From a checkpoint of a small transformer trained on Wikipedia.
Size: 14 layers, 15.2M parameters.
Architecture: no biases in attention or MLP, untied embeddings.
Training: a variant of Adam for these matrices, 7029 steps.
Each number is 128 + 32 x the weight over its row's rms, rounded and kept within 0 to 255. Layers, rows and columns count from 0. Numbers have three digits each. The size before them is the row's rms in percent of the matrix's.

# up: layer 7 MLP up, 1024x256, rms 0.068, rows 229-275, columns 128-191
# down: layer 7 MLP down (transposed), 1024x256, rms 0.0629, rows 229-274, columns 128-191
up229 102:158123106156107097121106121102129143105125060143084158111121172132102085126144187123101124135125163145117138109201120162162111137133136069160128188182067119148155176118134071097120137097111112
down229 094:145120081175126105163068126095109088136185140157181142140141112172131192136137093090117107142154140113124134159118163153124124140174114082197145148143161161145093150076151131118082153096093098
up230 095:119156126108145092178199106098144129082117143170128086165111063118111157107187195128175139155163081130095122085169172128143159125143119155168120181074092119101093114061118166102110158118170136
down230 089:105110125115152116097177109137152105131061088102111174171184135146146125068053080101131114093094166161122132174112112174131141114088122151158120183144242149088121079132140118138080087124111132
up231 093:109131139159146104179137102093132147142083165137138026132116108076167094127169158078134163163105101176109168141145198122145181153114096130169173078113135142129110174076055144175102133163128207
down231 093:089152076118107134133086098139185189107083161120072121095085120116124150120111173137105171118136119111138142172137174116090068161105106164122154129156102119091093204076052152069109127093132113
up232 107:132140118209084142159174105097127166169125113109130095111157113072154166083130148138157118134130149175164092149108173094132154112163085092216103138152089079132090104080104074152133101155190121
down232 109:110133141095130159135135145181139147178114118068070179120085133096098136069116173159118105130150157181050160101100138126063106188128158149074095161125143120139170087136138100149119164156105141
up233 103:125162165136165141158122103034071096152089158178135089156119114115137129044211140097101165150122157126089096080153147131120145166165143058142162074151165141168160137118100153139110151130152093
down233 101:125047153177131097166111152156173111090106135211125120140177103197113140181091117122105202083107145087116089169129077129135107127147143081143174103100124114125115137122172113140147134097110133
up234 101:104122159135119154126078145040076092115142127175115107176171134076044177124184098132167175169115077144147149107134118122128153166120149043139132145187109107161173075124115107134153155124151086
down234 096:121140118072178122145107160073186109143083116119079174105102045124127090121156086115105148184118099074123061091137126108095154157091096204179112161093141168118140135164110172113120082117183123
up235 107:123114097133149111146114077104104156138084108145079129175098153096151110070129118196133092129132101124096093105130141134147111115155086132162131110183131101174088153095116156095117152173096161
down235 103:091089122149116130123115215178138106158112142098164089072163127117094092202046169123100084123176110075141159188118161125111102177155152173171104123179116136125122056159194122176119078073127098
up236 100:138094120148102146162163174109092193152097166094109088129079104155046187147143105123177181090197121139079158084139138124158124142073140181107132169142206076123120145143131113078117148105131104
down236 097:151183113086131133117138083091170132137148137062076102152154141185165084161065095142088099162131121084087136129174151076072079154110119091124145107115090118135152160141128102113154154074132150
up237 093:151124153148152103135179154093097186103138115127109091186106128123180148106118156112089165184095155108119139114125155168143123191178164154166089137095151076115153076128159138156146129173134134
down237 094:099101134112113132126099122111133127136150113180108228097133093117147170107199071099142120211151084148139094198089182139136087062088118148140127140110096089161156167131108132083157121118133126
up238 105:142137105149153125108130139086134173103138083158102113133163075161130130131169102212128101107127169123044113133137157112159179109116115106114146167181175097119134118142118061120046110168111126
down238 099:109073124133140187143155072165180149162132131069116189112111155147179097071097101107102123146139151132129145043058115126123177102150122156140084063073128148171116093165107091137144120169149108
up239 092:108108142160153133150209063074117136134117086075150069189152155093099137097177170134119162114128098158116111117153178136108211139130114080130119098124115037151099106126119097132113136135148091
down239 082:102184153120170103152165132158133100182151150140115186171103139097090097126080024043102119078124105132097144117127116110133055124119142074115112153125131129112152095115117126122132156160120136
up240 112:136124158157102096171070103112158148100137158135168140109149163103119112139153110106090115088144168132121115123158103198126169129130139112111133143161211087096110188180094124101088111117125121
down240 113:131099080123153123117159139142131150105123137098111119139083104121158172110141034135158133188125188150102125097133146111124144111103171085060148124138146131113133135158085162110133077151191169
up241 107:160188119112123144114124139121116160110134098134158138181200191136000129089141129098111127154150095127103170039164115052163135119070113120191158104152114135095158150143120110120117137140134130
down241 104:079096135073130110135161092142145134078171143112120081128162117086082111161054116139075120115081110144143129194147096132099173091094119162142123129124169167126107142150116151131191090114215111
up242 109:075154087135198141129149147151145134137062136170135109176151085125122108140141163157097131132118096151094086151117132114096133120158182145139104107083193152102137086100094143115057146097121137
down242 107:083107080155068120099072111122098097171143080134158130070110138160116090118135135218105121145165114138150136151096188133147096139105159221138103156137158148105140111143123147111137112141105113
up243 102:112117134181095135129160118144129118072116056144081140098182101097123082164109127123181180098204149148145121149124128152115120168140117126105077100167150095112135148102139048128128137146141136
down243 096:156135151079092126104180102131123156124099124095153103122137133100159150075103149115106143142113114083130085131113145144107141160122160106105129129095175099094099120119135118151122093129134078
up244 099:101163126093081094222105095127151108164144134120105105124122131108076181092157144140149134107182127156154130141146168107122105113164078150144122090126123106108087156051118144135122101117111078
down244 101:161160176159090103063129196109117139106120090084059182194117139160176146141099130157153164154100166125105182151186121214122145167124104118164147111190102087134153109124168099134107179165107196
up245 102:140160191140150160117093163084070079165106170115033098108147161121081145142122134234127126168092153108168148114088169134150085147092101127119147108114103104179117128081113126130089168119148141
down245 101:088132102123168106175134126186076140107156111087164151134106108112162128085147108066168113119135144197093116071120130103137109076078056121066176057104130078136166096081117191085207146126067133
up246 116:076100176147135139094077144103092105137149112092087091086125130122150108095202112151105172208176113158157103126110131111128165145114115164153128172121130106108104136103142129094129141134182133
down246 128:102102107154104150063189146128104080161146159179146160152156117115128126195149109109131133065198159161125108138149108152130125144109111090135103139131091154143186181130161161111153102086135140
up247 099:072128122216146122085101107059097156112141107087027109129129143138134133078164138138127140167153150133103163109122148134128189112076111148201116158196067138137124124136065076128118168165092082
down247 098:143160128111167143127132130124072140178120173113187179139138155124089102138084141122106045131096118158136152098076211148148156193132155149110139103125097158181124130098146128106158091141106085
up248 100:096154164096158132104120145075135156077127132112093107154160151157124094080157149110166104125137110138145155096135125085094124125129119146118159182123141085111071096113119102112125125129111124
down248 094:128102103074133174117084143150054120154158110132126105067129119098114120095061164150115147082144112101154149119114126094147132108142093195089137130149076124119188095138138176138155095141080139
up249 112:100080137131141146160132142105112137109090157074087100167080150109099136121168160138136121162131153214101123116143120170097188132122152166168088190210105102102118128101114163112163141141139075
down249 110:130110112163107060141191127093048066097119114139181102138133142135140094117190166121110142140072109088178168134089095155183095085136122122071143106107116133079125145092075139164127141091063119
up250 093:095122166133140113096106115088088085099137134144096120139147185145099023099199177110072154151103146105090079102172107122172183174084135123151115110162159128092166130083152114092093094144125145
down250 093:128155157124060158139096107158110135117098124103140181070163085112136151108091122159114123140130139077167131179145152140142120088117151140142098078114125121133085127163150150109130092151145059
up251 091:179117160114177140149110164120154147145107065107086138130102050069134104146160094127129122118126117078137108138208126154070114194161150181114181110158123149107107137144085095127118152187136155
down251 086:120162087121100112109114089121165067124106175103146121136095158150191127069148160171174113069120113129156152137143132109118091110097107118137121151116104178137133156156172111116121132129140117
up252 110:119130080133130098149196069072092126099142158164056102173158162128116107127156232139116122143105115146109079112188086123164182124160141157158143087135146126072172125074134085105116157137129124
down252 109:094146141066185130101137139176062078139143100113127056163129142179133118087113131076115094067153165173109143117134117134158134157094068116164174125150147105164122168139120111142152193143104194
up253 105:091148165092184116142113160104080118068109126156076120165135195065112115067119115186120108190098114127109145127128132059091145163115164114157131085132172179179089091091118127187060143113123138
down253 105:145149105123125111168070102147185083156130148170056118116152103132137127173040104131128137129168074095124102155194061130115093040152112155116162108129181128099103160139201108165108110139145103
up254 107:073122166084071084136153106128104150160124138131063116166115130145109161086163152152108128167074152122144124131138148072152146134076093132104102071104077170122132109110124148133159139135123141
down254 106:139135037152127102121130117206110137129112133114145152132140105103127095160119138136161102153120098070136057148130115132164112195094094136115174062081102127110143085128125114073125139096166112
up255 102:115123090182099167178124089123097099074121103118120096127074152142143123115146166158144154132158173157160058153056117124108134110077142140155121140099163151125172078109113076183119130118119046
down255 095:150155123183113158154094170162121143142188108099094091143112158089152111111144170097158138142109118083176096098137177104147113104145102129109181117126105152150114104208123180082171204129157186
up256 101:116090127087074155158102115169101060168072164191138089101162136088117117035161131163122098167164118173080082083180087096086185138113087162120116113110145117081149121072078119108116126100151109
down256 101:139138135127091134093114087125169087152144170134149091167174174139212108093069122150125161092160150148104156164172123144118151134118172104138096167137038127109123115124121114141152129088133180
up257 094:136084134109097202146163100119147152139113129183067121225112122124095173179189133092125133177081119190118177099099136100086168146169140085136129135137160162082134158186081165171129135140131079
down257 084:147208100156118176106136172161087091126092128085062151080104095144125107139111080133138133163066146070119108125145115170106124136076166108127117119116112134104158152118130135083121089103096188
up258 098:153099138136110125107149168152118178114138131137099141117102119157124133085151165090110131200145175088140109118118128152169166116116101121162121136132116140147159143139147124135103139151112136
down258 099:128168137117134109153061098140161070122133142138164081115166112053082122111128074164119137044109079190115149152161167093111124157174140137145127099115184083111116105132106152054117141077156132
up259 107:168120115174136126158149072134137131104120122051112069124090135084142125099111162118097092110134134191149101143159225153159091118149111165132114113124088089136101146090101137096102125136167152
down259 113:169163104111117142109174130152128083122158086144132132076134125099111159074157130106142133193058081061123152108178145144191127140140107066080106116116115115093157150165129085121145135111100170
up260 090:106168126110112115154106093147132140153101092149133081103129143076123103144223159081122174109182128128123123152125164101110147086109122145098158165146192068106100152096092131079141136094170064
down260 094:129126118122184135184116126087124152125141062133143195124110140109126128132133065108101130112104185161126125158146085153145133118125218129122113122090105161132148088169128172169126139116111167
up261 098:101097145168124084137095054134098106094188155174155089188133150078142076122169111116116159112183157155097067080178100127143120141116154148162137074085130105095135097109121168079132149143176120
down261 102:150125123136115129097128150126097176154099080153171090132143137106105143139091121143068086116200155073097111140132124156151116179120153147134104157141131125130079123139117087115100110100112130
up262 110:096173161129114112086056132142122116120137163134129120116203155153054112128121117105133166132192125121142117100123109120185117145118077064129101145169115126087170131144116102080106154125117126
down262 104:128116083115147095116137101163081107112106153171114112073139104109197139122095127148164084106139153181146155170082160138100119123179126146068121104065165184115170161119144102123138134140239113
up263 101:093136194182133118099142086088136191135131143120145106126121210114150161119122126137105134220126087162134112145130177118085114134137105148187093166167148035112125060084143128146131139181184098
down263 101:113108129171097109138091150158160063147122123203144137098196130111085117119142122146105146106132158113134165177123091124139090158096090133102132154088080188116163130121147104129147132101137208
up264 100:073133150109097119102138058059111107150133064146143118185093141054131093124150179055169164112131121136080093108165152076137149110104085134144188092133110113111130137055077157040140137169076106
down264 103:194139161087133116125074085154145044075116136118143087163127111099157100108138171149059146181147154151099113134103106134154162193154160126191083202127153113144157137134116157167114085146101141
up265 100:078160142109130131141179141112126130134089113154163102104175139054170153086139139097124128129157129135183110102117128130119097171190132064190131063125136089170127165072105108156126118121166097
down265 101:142126095101124064111108203106212124095121149097143104155171111071175148130135169142132106129152146155159122098129057136162092171113146074099102159028112164174145111103109161133147112097098076
up266 090:181124122182121113134114109095147137152201142153135101168104095051120147149110118192151208139049094116101168091122179194166176190167128137103152144125125042169092167098105196063161132068170160
down266 086:159189198111174158116153147133133195163147165073141195162109166163082103147105149122131112129182164078135162117126125116080096124075086116141166129190086168149117103134103108137187114107172185
up267 096:137160095146156162190148122138151089140103145129160123133161137078110075175125148102122181064080097100140116099159146127121160163151167149084134159181113176088128164150124116130047168137158159
down267 089:130110146131131067124156106137142127148141115112135036140118108076129173112155110146180120139146165220165110124125140085113076081121084127191128128071142083189122112097121061129167201148149101
up268 103:085122092085117152059157147116156168160120088115126098207142073160168070097172145181141150157121115136135098148172176140052107174032173130166056177145102072135105042144128099117074120157154159
down268 096:125139147127153176097130134132153136099072114125181184192109134180103158076124082178141041093028202109106082103207153146146128141174199148131115154122169088151121171120137181124122091126169118
up269 090:119141134159110099076158121104123112136119106103156143143148217092164164118128135178104172135148146108128158151096170119134144144106120153214050111111077167148149114111073115181155153094182079
down269 088:158117110047187093118094163148142180135124118119129114111174076184139140180155138047139158139103185161128106117152148166108133117054109090132156081135135089144118148165184108100077118128141167
up270 095:078112124139147105129141128090114170103161157123140072131123184097160184118149151162182190150110134176154136106108166075153144128079117102152138058112098112114102094070070114160133143075104129
down270 097:116116211106085120080120128147108097177078061147112184113125070183136156119130118120130144127127133112085156104069078152103117089170142087066131098093128168128141148178190157120128127166087115
up271 098:163089148171044181167179117053125128123104079143038137136114156170085180096138155171087127129106158148108132115179166118166216101138100098158089122147098109129155082145107031144144123188153124
down271 095:091130150089215091149148138142143079184129153149154152132145139063121145142069115089128120094157073181107093181130136155152128134030114105086096114177139131118139112091046112131106129115194140
up272 084:163137110135082179135128105143155103155163112140105154233126130099147125156149112175101138105073157103182100132107088149117117110177155155118069139147125163093162197130125073147094169107164108
down272 080:131125109183125142136086134140149189101171117114141065085095146146154136147151112116159111146119108186133127069158225079109093083118104122168182126053130111091147120081152159154154093119108114
up273 101:104140173166145111112191123064071177119100101100048107088147145123128158098117105121122117114128096151138141094108073066093152143143138105063151118132129110160127112164093106107163133185108134
down273 105:132111144089113162048078126112151128119159140122089173128088150100145111115105147195123161166095155134081106162077139181117164136120168096127077137118125190129120118186113166123118161150198078
up274 099:068155110103089134094192128135120103103138149140181112186203108095102143146166177125142104098169095159043132166108135117150152165041117135105099095107173105121068059090106138086133149112169091
down274 101:159108171111175220141111096128047160174110079093149104119088096142138180130166092140079128118163090043082117135136151036087107133201146148092143134154143145138124148128131192157132131146074142
up275 102:145138152199147084046087077129109132139148130158119124121159177110130102103153125106109164148110127142115075117169124113142089144113098133159140109107119124141134135080124155113152123152185149